{
  "d_model": 128,
  "norm_place": "pre",
  "tie_embeddings": true,
  "init_std_qkv": 0.0266,
  "init_std_o": 0.0,
  "init_std_down": 0.0,
  "optimizer": "muon",
  "lr": 0.013,
  "decay_fraction": 0.46,
  "seq_len": 256,
  "steps": 8997
}
Each number is 128 + 24 x the weight over its row's rms, rounded and kept within 0 to 255. Layers, rows and columns count from 0. Numbers have three digits each. The size before them is the row's rms in percent of the matrix's.

# layer 7 MLP up, 512x128, rms 0.495, rows 70-176, columns 64-127
104:105142136088159125075162099133142086145142110130125119124091138139103123065099144117157133083090131102109152130141125138131109110123143102141121145113147144141136112129083151129155110100169139
091:141082106079119113135114160112099143185129119164115087112103165110105118160119134158160159126146116118123126130119104168099103116133120122140122133102167124131152121117126126159129104127145090
101:136143148190098092137138139117109110125113090136120115137121134131119087121122101120128157120129125105117153139133118142125111116116177139122126136116113150132165090099147148108138120110095150
091:143134130168133116120130094125132128148095092109134152137151118118091140135168116117106092157159126166135085107168125123128134127188115153113113126152137089172118090093106169164146102081166169
095:110132108155113123141125087151120071161105106119129106163154103105145152141128137146114154144120126148094136127099102095119139145169123079153123135154098135117095133152110108141125150127122132
094:166141146141148137166091129121120138123110152122082123120136115130118093158149090088136135087138124092141139156140116092150138140105145104161128121174118114145180163146159148144086145166171165
090:177084148105135134126151134149080130152099151134122118095117178139135053163105141124140144123135139116146078136187131127083164140118128116170135083126105150171129118148117136137129147122126117
083:150098112109131153149130152139158120149146120165133104110126148105120112132107122127095135110131123155129072133156131117113107105126164106137137133136143138177150193101100147161155122179143129
074:113139108124165113126132139127146111115093109139140138075150114104106150164143124097091141107146101090167129097069179127134143177128161153155163130103173126100143128117086146125122127153160110
107:122106122147128131135119129144109138112116114115098093092132142108134140112135140126085074150179148107085176069114143099125135138152137153150158104145082125145104149084149162096107099186146125
102:170176090134163132114138158131135112148150136124092135138143159144147135130109083117134133141113114100145128089056114105138112130152110131115150137124098137125132144155115160150151124140112112
104:141150149098108135092040146109137134122162125135108140119131116152131106115084090122157104102121130153115126164115122096168115107118164149144076145108108160118109087128166097152164118111106140
106:165113115127113073101133128161093082113129157117157135144134158115076109130121102144143079170136110114099126095135140127161090113116167137190147114156137160147133120164127158171110123130105135
096:120130147118176129111084138133133167116156082124141125117128150128144064142095107134177109137121153140133146168130124105115137126108122133166122137140178162128122130133147113131138132128108142
114:109100123145166125161098134107140138150127089119128138164150142112103133142099092153147153116144148069135137128169124124165124097149161097150112133050108172100151165124078113180125113116122149
103:114117151124133097134124135097138089154152103137111090121103142155124174117135123151108138155124108123132093100124138085143092128167072089151172142115145171151150175124130084123134112166143127
099:143112143142138162127180109138134114150112149123143072134121097134139124141132141113140121097111173098128149084125087121156164108190101137130139139136149167140126158156113120155095108107132109
092:099137121112111137144121124127146137114123103097178169127159117104091147131152150103097147147121122093155134148096125135110121123083123121146131187121111152158136147139154109125138171130150150
089:141155124143122107127183147109116135118062137092134098122146126125089099136148121096152131096156162114089107079165136105119165119156107170127123076102130145137116116119154127159130106118173118
103:137156185097134108122091106073125099112097165125140125117147109154134137143124160155114070113128146123113124121130127135159183144171146111129127130107150137163108166131142131153104117145140106
106:081077111149164122131160106107086157142132132123143132158115138134121136129113149111137131172167151138120103077113135095115142131140102147132119098145139109154119092141136113116086136158114150
091:141097098114122103125115152114151098128104143143124138118157135114157148137101149140081126083144139115102164135082090173158117160123163143127128129109139089141115129104128148159159111138128140
099:124131136136117126112068120143138130206116114096137101145086118150130139132150136134118105142102132156133165102125085119123142157150110137110150138154110100164177171146122146123132089136113154
100:140120130170129107112096094131137159166139128154114169155120136101126097130127071101157126079100099088132140114112143075150105107108153132128149137122148157118183143147172109120104094141149142
095:138121115139113134144149156143132133140125132124113103137127115121111115147135147101102151125114121171145109138103142116137116095094130149055090087144150148169125106140129129139150125148089109
098:139133156126145119135129138122145131124085127109126110062081106100135113132133106129122154096143131182078142151111094083170172161133113117134156143151093167109138116105130110089135095169146134
114:123102179151130096146109127121162103118109157131115144140137123128154108154139137158110158147133139130094110110133170136107136131075119133103146149152148115121079145102120129113131143176109140
099:130139093115102175084135119101149082165113117154114135103113110109114157160095134126148145157172160119167083110129135142126149118107147087110138145164107124088144114137131154101173148130126120
100:110099086128177154086152128100170127141124181181091153124130154079107139123134141119167154128119178132122107123097118107108150171083120085156105091139139116155098123158118159084145144139136122
105:136156147164099108128124089103120101162091133178178102096091140119125120098121093153156138128127157128143151114094141099110110116098181143159148135176087124153131087108117150114140106155099113
103:121081111117093129128165150132130138149128091149122121158130132144121150163145117095197128140104105157125125125130093149136131134156095103136112145107114127128136137167111141126135133115148133
106:118105137152123132160108116137137106155117151117175116146129135122093120152126129122126119184104099118115173137125162127159149130125122136131171129089135155139140126106096085079152131069094130
096:170083108137142118088121164178121116104144139136098082124163123147084131154134141143118087146109122092107125125123143137145156118130101117120132132165171191127075187148120123129126117092118125
094:124152099133086151137154115124066115130154140091109146105113121079136142116095138121176187129130152126118145120128134113115126123095139176140107123123092139153071108120174149153115120098119084
090:140170140138143179188094134119129104122117120105122131144134104128112169091100109146143109137150161114126156094141090137124088125112130127186127080117106121144147136135170152123164150129135118
108:082087100089121137162122115157136108166109112119121132102136181125119189193109146104155101134139143120115123103105175110142127153155125147203153102109137127108126158134140128128097143138127093
106:112100138117122102109142119145101108130120137088160120135178104103146086099149086104129123135084143142131131077084126125125153127191146121171114149120107150136087132119157110128115149138142111
125:152138158124163141149126096137089104107099092120135119151104191114119188128110091104161126109105095093159121146157135127127131135128124119167107136082141158144137160135111120118113130134104113
090:136167156161076136131103123088122131153108179135094125117110103132133123125138176135115109129116080100128164118083122169157188106138119112110115081109120142128150126109142130130150093159132140
087:184178097138128153151157128115157101091154109120124170151120164159113136085134126131096139153127123132104138114138153141164147122189099137159106145123088119157135172131124111098107113136081113
106:179122129158136145127114134129168130145099167079135108123167087101145124144134098131100174108190126133087152154141127100126145161097136097134083127159085159129116139100129106133116119157130096
115:168146144163168102105138137121127105099129127160135142132114089110086135176163095152106075078157119117087166147079163119127144149124124139101149137155095149137110174124174121124144156123127140
103:089148152122127130123109154128112166115123153108155126155157156091106151161075157134092122115106168117091114126128130118129121106122130131117108156164099163137101170127166136123143123140123110
111:108114122092135129128132109135089090163107131109167131139120154136135099082135082096157144119153156158147141102140150135127104148103112109161114155147101186155150155145141174121157110138144136
097:122118120128122137101154090182136098096108105106134130142125153131121151156156118137134120148162146137143153167092093122121161131157101141133125144152147117129146105123124160129157078111115135
086:124121121127152158129123147104138115180112077080098162154126105128118142123132126134105154089112104138134187125163146144149138139140115152137097110162158145088131133110082140174166094129156130
112:129103136100150114130112137126142083140123078104134152192131122133143071145130118107139138170148148091082113114143159118106159131121144093166143144116097143113179090136138134109173093088134130
098:129143136122093107177094098119125111156055143079112124160135135114150107148136129157171112122132145128100155118135143144115124143105085146136112133204121164091129132121087174111121148146125116
088:105124138144123092114123110131139134114141117157146117139087117077098127135104124173145107090122115102129106137114138093130151131149152127117085109185123121148172144113145117114086119143113091
093:105132142175155140165083131110125122157133164126135130148126101082110147079147130159103126134146134104135101110118143179143103107132121142110095132136130124136106120128106169156159091105127096
101:128101083102107134124155135108072124176129124141150147156136140150123093105174130096127113155147089080140155118134159181095121130127127114168118140168117108141111140121087135174091118135138123
100:105123129105110063104130142141148111119098145117158138123130133081142116058142108163169137140155125158128179061132143111092114165144100166150118155164144130145133121121155132120157142135148144
103:143174111138098121149155147164103116191100119131076143109091137101115114116136155156126124113120150170137137144111168116156127135105140124129096165125169106127088122151078103134124089129112152
102:140106128098101137143130113127117125167110146136141147143162151105098170130154112118174087110147111148070085128173105135154146166154142129123121119117130144135095129087127107106102124112134125
098:114154118131124141108146146140154124124140125137167165128156148110106110125116117151119086128133096096106106119087091135132100106116139132090114137136090149142153131092132125124082139114136094
099:127085155130093121091099142102148144135132141140158131090110151123089167120130170131130172100105102144086157130128112137116149136128147121093156128147157140172168115139139121140133110146058116
111:156167162145089089125093183127123125145149151108128124138130113129138140117096157189147152110099115085116117153144148175174184086128136107133155102147138154144128148125134138116124135131134148
088:134116177177140138145128093120145120140156138168141144122099119096109162142137128158157108129135166143083140110093120136154138119146108104112142148151093114128146104122114163092117147177104125
098:112104100153114112168101149100144095128118152139111151127181163157126137127140123142109105161177103151155131139132154105120146100139107140135140142128166157124131116103088138092169112093108172
110:150112156127118114118133170131113111140084127176130083152131117147118115117158120118137162127132129141123105141163133116163164110114108125126159116102094122174124067160119131116186152125133139
107:138157126132121122157126116173120090137114131125118100135191176137129157110126155112106135107137109130167146112131165131101115144125118147112113128170104176157152140156117113159100141133053103
106:124154158113121143110162140088113102163105132116169117115157088146136157099167123114128124087124109120074110125137109121109150169121155123159161169115131125161132137129144115158108173138109169
105:123113143163090115126162147083144130136086109129096072191096170100085120145108105152080143146114138108139125148171130126128119166108126101113131099111145115112111085131145111132138132116114156
094:103151126098077110101117135136127123138110142122085103118115126139132145100115132177101122124093164144129177165149143064127115151148106113123064117168144120173176138148086149123126129111184132
085:123121115120116109166195100072087116128105087138156118174131133132120144122158079113123139104168121135100114119129131161144101138131163110158115131136147127150111120182133127126123102143120130
091:073109151155095152071132139131145126178106103116110165098137117144134117176132153132141149101169136084181124137122144141107151111152148153118132130111153131101133115150172149108148119129157122
102:132129141112079150119145161138138100163157097109124112145133153180098120089146147136118113089153115117116122119130148119140108114091097123180149144142134113119161129137138101128128076156135147
091:112129184090131106136092110133146113152128135087118141107133081124111157110117149170112113099107110063164088139150157116139139130153181142140098128075112121153150085103107095154153101127128094
096:148089127164188129121111140140140160152115162127107133089158142103099132129118139165105125072126136113138144119139149109101106117085165140160129150148131149152112089161094120147142133093121057
102:198140155120133139164138121112100134126086128093086106137093144093156157144152093120129187073146138115129088086103126099183141117124133134124131127126136118144153127135155119145113130130143113
101:139155146118096113093151127154090083112134100126146088093157181107144145127132173130151120105134145133162120104118148136184159083171141134115064155139145162091122160097117155151102100143129139
107:150127127141108125137108141136124135131153137095091149088162117118142117122141129155111114123125087151135144085166144127110148104112135095108141115107139135140121172106122107117123101102106089
092:097113122162083129120106155156103109152123112149119136134105099110092135109104115100153119155148144124132098136100148143143112135121164119110166145181144142132094163098103099132125140118105139
105:164140143164148102139078129150138107174123076091147116120144136126108087151122108117138147110108138139135088090122143135122133096099171144164156124077121122120134136104133139148171123105125119
106:100139126105136151142132072126154105067103140157135115127115133130110144182119128083145113121136154141134123077126159117088168152150131152167107169135124166163141141131141154118111090107169176
099:139118124145202102116126159119083156130163117188109153113141105110118134140127124125148149118103097106121143097134141105113074151120111130116091144102103161164109128147134123181152105102132135
090:157112089107119143120124127092178133131088145128140080097117105118073118157161123155077107116112140150112109116127140177194116089116129126187095144085125128103100147127162134119121108113114146
108:169119106130141157106147179158135115171132154123115103106111128141135140105111152098117123082156122091128152083091099086121147090137121114124165152141086123128143108130111127115133149178146139
132:122152123139153146102082120144088112151147086205102185144148110141124131100126138137099130125127133115111112114089123120156111143120152119123146082124097123091157114146135130111159104115144114
097:123165097161099133109136079105092154114133142140139145082126089106099164167128116135114123136178122115131171128136095152181125129112128106117092088133139151140128130121142113114128152146148150
097:151150081141122124080167148127138134136128117099110159103132182103132131126115115127142104119125113136159112132093073076108185172119166171164131150138095138138120112143130115112148146147122108
123:134130142118129105083189153122105126113135088132090115120118146106168166147141113134149119117120119129104131078139112128119171098139148115127128068155167161142124122144160154105111121136109144
113:143110133128147092160215122111100109139102166094099116106084114098119144107099128108124169132133118116137089141082158135108158143116119122112132142118138128107145097109145145147119094136133172
097:140138182146114109158119138119159131171164156161081146088126184137073099158148143157144126133106125154100096140144078075125140098093118130113087104133162110158132125157157134120114121149137158
100:114117139173111110109115073129134130170121126136058136145126105187162073091131143119139104122161136093159108103110140144140088111074175114164145158126151156094113147175108133139125120161146139
104:154152090131109136133079181137112104104114110103102141134161154070122138128161140076129131120137116141118166158096156113159105125102125105136111147126105136095141136126160146111061178105099139
106:112114135121175138112112124110143161144155118101193113107109133079129190151129176131092157101114150161128116133123145141124101120118166102156167145103099156123130126153203120122136097112118153
102:120144170137100128144115157117131151112140133141136143145117125162114148155107166112155161121114088128097051146092090138117128129133143118148128156103089106145142125125089147165137117108088140
102:139104142121110134067197102140105088143085162134113143167159128125129097149110145137142169062122168120113165088120121106105187133088140166116156119171132126136167115113145094115133133110157105
091:136132180127129101134150101098125126102124141155142121151127158122069179144084178142145138144133132134144155134144121149124125112110125151103124133094162133125168120136174078143118131137114167
092:152098146146110120149121187115156112159103129140091120077121123122146103137140174135156106131118126108126098122081131112144149081082151164136130131140085123118156144133134077153136138170127074
092:121128153162109105123112163148143129158106118107118166147125124082100158077130103156167127078111102154126160121131121150113091083144124147141145147153104124104175128117125132138153129119130179
099:091104077117123099112104162080090115091137122118127137182138154123093119091136124104149101122130134126129110111133126126123115154109133147154149160171114121123141143151116198179144073135138121
105:133119096150109091138092147141106147095132139114144092172131150103124173147139121143120127147097111146153123086143120125143074142102141127121171116141146139118123133098128125121147167172108165
094:121151183163094112103123114114143118137133088137100093142115151110091118139117082129173139118122168142129177153127114085105129094133115129131113112088132155125090079106105140129105131124169134
091:121109163125096125130137135118120123149120174187130133167133145158100163129126125111152124098086146140105149124143121105147123093096197118144134111147114125120076159108100115150189118132096083
107:158083122109126119148123109156104099118130139145110075073155127130151193146116135116118166095105109140122119160132128080150141146117158152109088151151119134155123125144097151134141116122118147
112:152135113154134130143138132115145091124117159186100093161114133148109147117133095086086088147139133160122137110158122145162145111139181130136136127149092170124061141144137134110109121124078078
101:151090120101130134128115174073094125114155160081124154093112147153113119091102120117156089114097107134129146117136102142110143123139116103165147132144142138159109146129170142083148160111153130
099:138161125147152107120155117115158127127118144114078151090153159129108103115133139135108132163160100102096116129079163082126092128160121163119134093147131183118115177109122125127168168090124164
090:126083129132163132140116159148166119175145146108146111172111134118119143129154130139120126124157088154115116142155177162159134101098141116169116114163125121127125142167095127097136076180125103
111:159109155158058148128183118181160137129147121131110105126116133126131131139139107128089131129145106131108101092094103181110120097116127104160162113152143120143140160137136093117110117127139115
097:154109111133102099145127109120118153139093143168128116135125149139104146148117136128131140140176093138141159142140125100170137148091124154155135130107104146109094124087160135118120111132142145
094:151109111152131089108169144125154155154115126137090132131107144128125126137140114120156130093085170064173138155125087144128106168163110158140055102147106163121122123136099111103170121141151167
099:165108163167097128142135079140139147135115116131092139144120104135111155135106054103109143091139130107125161113090118125151114085119112146102118156154150132127087149108114110125157155173139119
112:137135140135129117109112192100131148156116124125126132126121120083097085095154096094120110121113134120118123091089150126122107141152111145105107129143126133135186137132120101152130126148101151
101:143129140174159102140129138141143121150104123155078140144100159182123174109107115112105125130117148132180137118103166132134091132098153116116116107127076138180127141164154128159136111095083137
# layer 7 MLP down (transposed), 512x128, rms 0.255, rows 70-176, columns 64-127
099:127107132153152144120086161134139180111075136157137142111122155133124133104157099145117119133151066146124207097120128103146098102100123146129090113106132156144098109085165118106139154121144086
096:114127166142147116134138174106128155140132106112120125123122161138147139151114148121141067113080126140123180137108103169152124133095075123143123141135132175145118143116113139148153103075115123
111:147144141070116081138138119098081132160124098146079115143105134127124138118136120090105163101149128125124159136137180150144148102137129111151139106119159151122151101126169143093105118153140117
092:099121110099098096135121131137123126098123127124140123168119132119138076100134127121177122124142097159142114167130103118126098104146131123126144101144144133101099124100140110164130162116107132
093:103139138083129067165142143121133110141137149150136134174101155171144158127080144129145107135084098160107155146102123099124129127151120110129099144157167147144107098114170198147131087129112146
092:103099123115158139119079071157098087127097171132120114141141110130131159152135098140123119105137139154117152161124142084149142120152160113126106123107142108114172132159111130205149119098151143
099:160104124133112106129096120084121143127156172103158152140141114102144106124112141127154137161190121092134101144136141155122145146118149129097156134146153106096109160100124118114120114119115139
084:153143115158137127093161164081099092140148137113145138153109117129133127111137156099163121134154149113170164137117159172162185122138127111132146099132079128104128113141185100107134101139132128
080:154116119121111139140106137157151107122136143110142125163128162108136155161160144142122105107076113118164136150128101108105152146112146144123135162135073153120104136149095130140110137131111110
108:084139170169109147098098093109116148182142109128123083148122104127102114110078089138128153108140101065134117138139144111165101092150106130178126143157134111103110114154101109128100164139141127
105:162075142100113111151100125109134148166157114180121142112133159112141123116179177129142125162151138131099137148101100147127158103105123120081152101139097125144127124115124130145116120113119111
103:124168115165147134123106099092084116142072108091146121134160104101088159119130148105131116138166143151136105080161116131114116171165134098141107146136141125140099126146132136119136145129085134
109:151117142116188119145072091157148141109123141140153132120103119124105148138111155148155133110127116129103155143182101135139111126109118122108156102129095101178132130130125165126130169112083124
107:162118122129118164142087111148079147112122148146136146106152139135100149123098104103169127155097107167136071153152146130092090183158110140140101153117136091114123137091118096131160122148170099
108:123140124112157118115096121113162115098087127149100124131097160137128136111134140138139134099092145080104135056120149114110197144121135151099139104106142121099126138173120150138097165138113157
112:150179150126110177104131137103181127152119087141174132152156116123109107121137131083173160173172085123120116163147160074107109129108129132119137149057114116148137117159130114130099103145090135
098:170154120141116183137179128069129165128106182160117141137162123131113109129134143111137121095119120157112121118130122108172132139103135107117083121150117119132131114131101147098140110136116137
085:133144117146149108118146102117098116126119122133118097144123124111161112117132090144132104130136118096116141106129125135152128154130100153099107145101118131098169157145096128115178148118157107
080:130110141131138148113166154135098064132144139135092139118157171139090153096140154132107117156118147076163126136127161135138083130085122161134145128132132078136119156115112135132133122140114115
102:087102127088139138106068131141130115144148134122144167160138084167098170139108137110134100163105133109133153144163104150094131162137093154147110175065137123158182142131140111117112126101143138
099:157154147164149113133099164110147139120090123123119122151135123136081122143116119137134111137176150145075073122153125119102151159091123141102132146121110129149121130155082131155164114122095111
092:122099128132122172135120106155185095127123093115138148097119102175138113154153130145105085122100126142088134149158098145124161115102113118101161129133123093115117182133145113080142135136139126
106:116104118138138091158137077143114115150141146154133096169147099171165174151133158106133128159135120158117140172129138127113094169131121159144111139134138148125105105139116122106143117111115114
105:128147108117131128082073081161076115108125102150118145143093150142102118155121118159117109149107081155140131105122058102114148161166147124121120144146129156127092117171149160142134143106162133
097:096122112114126081135146105137151111120130115115150126119138083155125151111164079147147159151097179117112143118125165123127150124096133129145114143111180137115155106128145110083092107084053141
102:128153112147168092196062140122126154134167151153142138129131093173119151111151134126080161115144070130136144127169097085121140125107129087173106173113118128136111101101123105106121124125139154
111:121084117126141170143124145105160152124161178146074139113125146155129113106116132122162121143086114120176082115098171128147137116146108140106123114119131144079129164131148126063142132106098138
111:137093130127084117126128099148124105107139159125080123126109103132086168162097105171107150161106143110051134137118151070103145118099138130143145099147127129100173141125143082116122142161113161
109:109128135100136175108089158132179140120134114126156141132093102155121133117093139108112113078131157140123133121114124180148104033143124136119113135121143136107155110144146142123074083135143130
103:146113156162137135134122150138120124131112079144141154115120122108099124143166129118125085119118105139097175124093116087093126107143116139082089143120077117172125115125147137134159133139086165
097:109124088155136095127117143153093122087128154126136083127152141142105119109119110132066104137129100123148126159120153161107133113122151141170112120110115110093081112122157164130149162113139118
104:132124108116129130129102114094154165097121131155176117149088159110151150163114157128178122125183145156130120179103146133137087159111157142160127142128143149134111126172137111123098100154155157
101:120131142145135107142142141126095138107112162116122109133116124104119148120147144110068116088084111141162094087145125104107101146101174147129149166129104160158131091138121113146117161134120144
091:127094183092139137148114115187100181108158123117148130152137104115147148151121128121158084155075109128079136109139164173116091120178133142133161154118090135119138103155107101129103099175108158
093:125128107122104086144172070142126139113090097133114132132155132090147130127128150129080129098142108135150161152122146115086146090116175124084128099149142097127118135149139147136130130144118127
119:132125111134130084146149139129137128111134116098156141129078109117122154158167148119113144135191139141153162112114159116127146159115139125122132094101134071152139145125099132149132087161131144
114:146121097151151130113118144151103144118195116132143105158126131163125138109058165115163144159170127139133129116133120132135076106165147091106130110146127150152162099137131130129131129121097120
127:138118177154125141097059117094115135124123096109116089126141140113085117110156129134140137127118076123174131115135133116146157140122105111140120120138133113123148115119171100121127129107135043
099:120156126127092141130117147123104147131153143161132093132126157118133119124099145106154150150152045121108111124106102142136138122101120109133134121181152131098171090129120119102115097132109111
071:113109113112109132115032144118098129130085155114107118093085098164096125097131127126105097138139102125120120115179108163123122137135125131175120101114096136087127142133153131141164127147157160
107:157079093141145124137152101128113141083088176144114091149153160123161121148083114118146128094119150122116142101179107103112163126109144163137116148124118164120125122145144113106105104157149130
115:131134139120129107107153149109094092091108135122145085103137102112113138127113141164135108142163170164095177121150107157122131153091087166132125097095146093122164094131106136123119102119130135
101:103129134103121134094197135132140134107140109114165155124139112151138123157119102142095105170167136137135143068123121116110129142106143109096149166126132144154139158157134130167096123144177137
107:088100173092156124140105114125131126129077125157138134118161117107089137131137131143104158134104157129128183123131148133173137143110127134085109106133130123140139121178144115110158128183108082
094:137104102117149114178162127135114125122163101183094161155139126154168138114121105093097138124136113141132063148100129136085127159144175127134123146165135109108121130127104163113117148140156148
081:128127146127121123097145141161160126144098166162132114088114157161117119145125149121150150169139137126123114124136138098060091120094079123120157139145104072131131137172125128131091130119088146
111:135171121147080120095142122108161146154150157158128115115139122126121127136134153135116125150151140125094083129164133157094145113116081137141119172146116157134128172139103138105097129147111146
104:152118116153131125112149146131128142103100142143148129124124153117144133183106154115120141167142105128157101125106095112150133176138105166134074153112052110137137169083094133134145087147134098
088:118085118141106130121102169094106153158131107102129189135110160166107154137119071127156131116142126142152089085133129172117130153118143145085103137136129115145135143137170112097094118142114110
089:120145159110159140174100135166145138088154119120071158082136157137135146153087129138144159140114101149095128130123113151151129138122135095148112113101129094097167129099091077125168150149122126
099:147108143124129115161132064142143119147094131096109108110130123085110148147109107171125103122122140139118157139097132105165171134135098142117137164101120171139146141153102093112155147142146128
111:123147141109124180123177119131147142118104136114113099156134103102125138133163162131113094102118176146130110149116135150123190126139135096107107146142093104143140140114113148148117122137146170
101:129121175160132170141114183136157117117140129139169136132111141139120099172104072141134095162144125078108107129056156148149133110118139146143123144137103111105120119120139129148138104152161152
112:124116135087128113150144110140083141142148154101098177132125113109121168165136173170110163158180142142117123182143119124126135085110047086120121105147149122114121138130104120089126165153145112
104:151170144112129099109116115130150142149076121134076095151111152165172116127132124141107124144092134126128109131136107135147157110170127114094109152095120135102157114149187141163137133128145131
094:102146122137083130090091130113160130128159128142120111161094110124149165106132140135133117113145132136124156133133117147107116143118081117126099161107109119130093091114149154129132131130171138
107:129150104116131154130134150132098108097135149105151110153150136133110140145122109135138129126150087073165103140132121140181105164174180155122146094098099106154129110110092091101144123174134120
094:118121106160150087118129141092095125114145105137110142092133121136181108157094114112105142127126141094134117120119171158154130169089120107107156137134117118172123120158107079120115179108136189
096:120132117121144118114082107154137150154151096129138138147116120094190146109146148100124107082101125140148135118153100155135143108123134126112137142159120101099128121099114115112120164101132092
106:145078101171126120109052123156133117105111139163135117141123157129101114109146106127093155081103163114100133164159157118156115100153129110157150123142157115173163141115131143118134114119136142
103:156130141103105156045134120155129174140115110107120110133116090131147113151104128135138145132103126143165086132109180152097130146128126136096111156114120067156131121121086127109107112160127145
101:120105155141134110124095145122149143090138113113076121135127094139106118116153147161129119095116200089163136107136111128133142132119121169126151156141104120107133138128103129101084158122125113
101:096099155126108142119104117123129153132112143148131085129125128106166155121187148120111113118127108156099119103098156147131160062118112127080166132134153172119183144102146103111098121145157103
096:126122116145129156143163130107158148168128133084109113086133119123129122111160146094115125107133148117131138120084089125156153151141178112122172126147115134160116117135158123169147168140127098
088:113102145130118145092118127142136162161148135129171114133135132160127111156162133152123185135103113177108135140144144072094113135083089086139144122116133171166146098104142166108095115135147155
096:081156163134123129106078121151110112125101127154114103131113130169164137133141121130134170166109111156120148142133124117151144117172091125092075117156107130080123145091139110149109122156133115
101:114087148162127136110141091101096158148134141171157183134129100127115145177115164117101103128127077168125140130113066132099158163115101136116091144181130110118147155130131119121114142089131118
084:164104104157128133070119147149109130098124109096088151121113106092102116130155118165165076124141120145123118126108127132117113097101106138126187141136152131100127162120117143111155154148163137
099:132129163150136109142177151078093126113129152148141115139145151125120139121083126141102121130126120116140099155120175138117106120146100154131108112109143172155137100124167106134128119138122062
101:075138146105121200142191150151130108114135112109115119145143143124129094118137118111098146141134134119090132133123122180131109150144104161119136172141170104121168157085131131145131118064121120
097:123128117115126132135188179110146111145150145181146163108103137112105142082087121098083087104100124134148153100131121132108096127113145122103158142114165186136107146117151117138124089109120150
098:147114135150162123122055123145146136119132119142111128128118175149132140162131180116150110114106169076129100130126140130144141103112143167144075104112122123111143139138109112152131139149133131
080:122132147163143126084056126125129126113160142085119101138134092162129164100100130137137106081130127154167143120102150163140139113124168133152094127117080115146120108157145138132131120137106116
098:102113107186155070106036135099131134109082152131096136140118117125152096153165120130166124078135100155173103151137101188142133112136141147132127120133143160138092151150142154106126124135131093
100:136121119131148105133072109147127144136151158146112117133151146121127171123098127066122153156151117125128066155172168115141098136135137109103133090138105099128160070103187131146133155195119157
113:105141102095143118104095137105121130110141126169137129122123116137124135178129120147117117091143100130108138153107178142122147126123117151089120139162089115148144136133106136121133154113188153
091:137161120142129136140137151146156145121134117126101091181097062105121129121123127110154117149116152116144146140166118150165164115102145109115105093082097155112078140091140140143142111125103116
096:111171135109138125154127170153148114100110118109146077137093125154104118109125176101158114148125173121058145125161122094134101103099142144115109150097130106157119135162145166133134135127084106
092:155089140132105124134192142115160144116083173077147073141113145124125128138143107145139135117132124137139131117172138134119133119139121133118090156138134147184096159127168119149100139151102128
096:101126157107123149092130101121138140108117118146159137122114100129087162124125151122145103159103147187111179156143125128174116128124146146107120136118122115127159103118071128144123089118137114
089:124118173141152061082085139134123119109143130146120108139151120128164096127143135109118126162157128112124148160152105118108169117135124136097097148176112126114093142128157167127103112101097121
154:107162119123118155124200115165130129112119121103122138153098135100141089149135092095187099117075099167116119107139130114156135149107135163101138129165160141129161121105116150137142107166111134
119:140077104143120108121123157135119108116149149139096131149107141123190110098133122125157123138110134082140133126157118093131162153138095152096134088145093137109076104115114127124147128156121151
101:085141057144142121148115138165151126117140135138163142147137124097110118084155087099106109120143140120165145193100114166114094099119123114133156132127101126118166120095103152106151124092099164
106:101123078128103111171140135111129173119127146105146131114132098098113188166099151104150169125139123150115164137131111153113126157093118117182171117143146125136145098118191112150157126139115119
108:123124082134109133107070171148140114145108117175130095116109115123107150102109158148182107166102130162102150103094138114096112138132150134118111123126151064141103122133124100133127153135161103
100:072114184108069134156109133124109149099126144123116160135163146117125158160174109110137110156105144148152100152145094148077083173101135134146143129167156122138124136119141121128129094109105122
099:116156141116128143147121155167152141145116105100130119105104128107141139124170134122108124128151111094134087058137094124130127090181119118108129151114120108183151136103093123123127127124103133
114:111148137144113200114173138127112094118155115123134116127090149126115109131131099125112109121139139079171102069155105135118160113144185157120131132165130135160085141126128169133144106126125144
091:098113137115118185091141081077103088146112161110145141113130143141109183102127121133158146133101148142107120105124106124107106150125168132126113135126183145134113132142143173127124105125138092
099:113109132114148149157143122137148141146158146149124146097084159132139146101169110093118134152064114113128125132109142077124120108143126147176089153134172154102143137126109106124104118133143141
093:144141105087152180151151079120149134131137148098110119105142107133090147150115196117114108159133149108128101136138146155146116108127099123149129133070098112150122115103165083151110091173117154
102:109158085133136126092114153133090152068148111148136149141139136137088151140088110099129152098117120125146157155096127140105126151133110108136123149196113146134093122149137199100103104151149105
111:113093108127122146137152109114158142138128123131124142123147140132125088140166160118188105164168113109141106076128125123105115133108110124166103149133149136149161122162160099136172144121134101
101:140133162093144130151128095147137112135134109151114132068115092153162119157153133141097103143156095154078109113120145162118111152114135126131166130178139125133165162120091120121176162158095102
081:135116086148160141110086114129083151121104085114121147120085124149148103063135191156109114149171112095185142145115122163110129127124082123124173120123141130141166095141156156125120124123166130
104:138116149134097159115110100104186130132112139110127129132135087163132086109141137109182132147141133176091140131094142156110113092103113063139152150123141118094128173129116117143125135174142133
101:133087127110181151127127150149128122120155114107144118131168149096142115121156146166150089114086113139141135105130145139131113136130087084141111115090115108145183126133115162128121154110129151
096:109100131132110153109129120120116146083147154108106138141128098123145114146162090136108157142101165126186124117115124135094123152148214142088135166099141127144147144104159119104142163139135122
103:125085165101163151085153111124136107154113169141132114113124159118155147161092147168138117154127096149103103137118135109159112133148100129157106128118129134160153128127125112129161155173119165
101:098099118124151124099084118173113129140153143137091138097134142156135159165105125139086088174088124130112174138130127110165137091158109123152095130119154172164115152144112106119132099139100110
100:149136136152101151144236121089128129124106118154102104130130166104162138143140140142108146098139167151139075138103121109098130107130102073104143122123109114123096166118130177136106141122147108
098:122137150113107143123081150104121101139110173149115122115130128187139145109073073134121154160134108124141105133111144144132108143107127136134162084119129166113128114099141184128138122129117132
101:142131124116159117107140113111177126101116168153108121158096139140103092153113095118154139151094159147184090137131124094129133123131158133141161105148146107116133172128078133138132124128125130
086:136151164098093117090142106121143129164145083112118136168126120104136107141156147101140136147100143157093150166163114153126129156134124113125150117130131136091141183136117132120062071149142096
098:145128160141092164142115136119170109099113120173161146115095124126083115119124161123119120129117103136153087123130121164177144116126131106068083109150080122121116168123162155097086158101106095
105:176150160106116107116160114147149120152121087127103139106101160117140120098147132133144177103136095121177074112133126129097121103145111126103132121157127133125090147106130188132142139095090135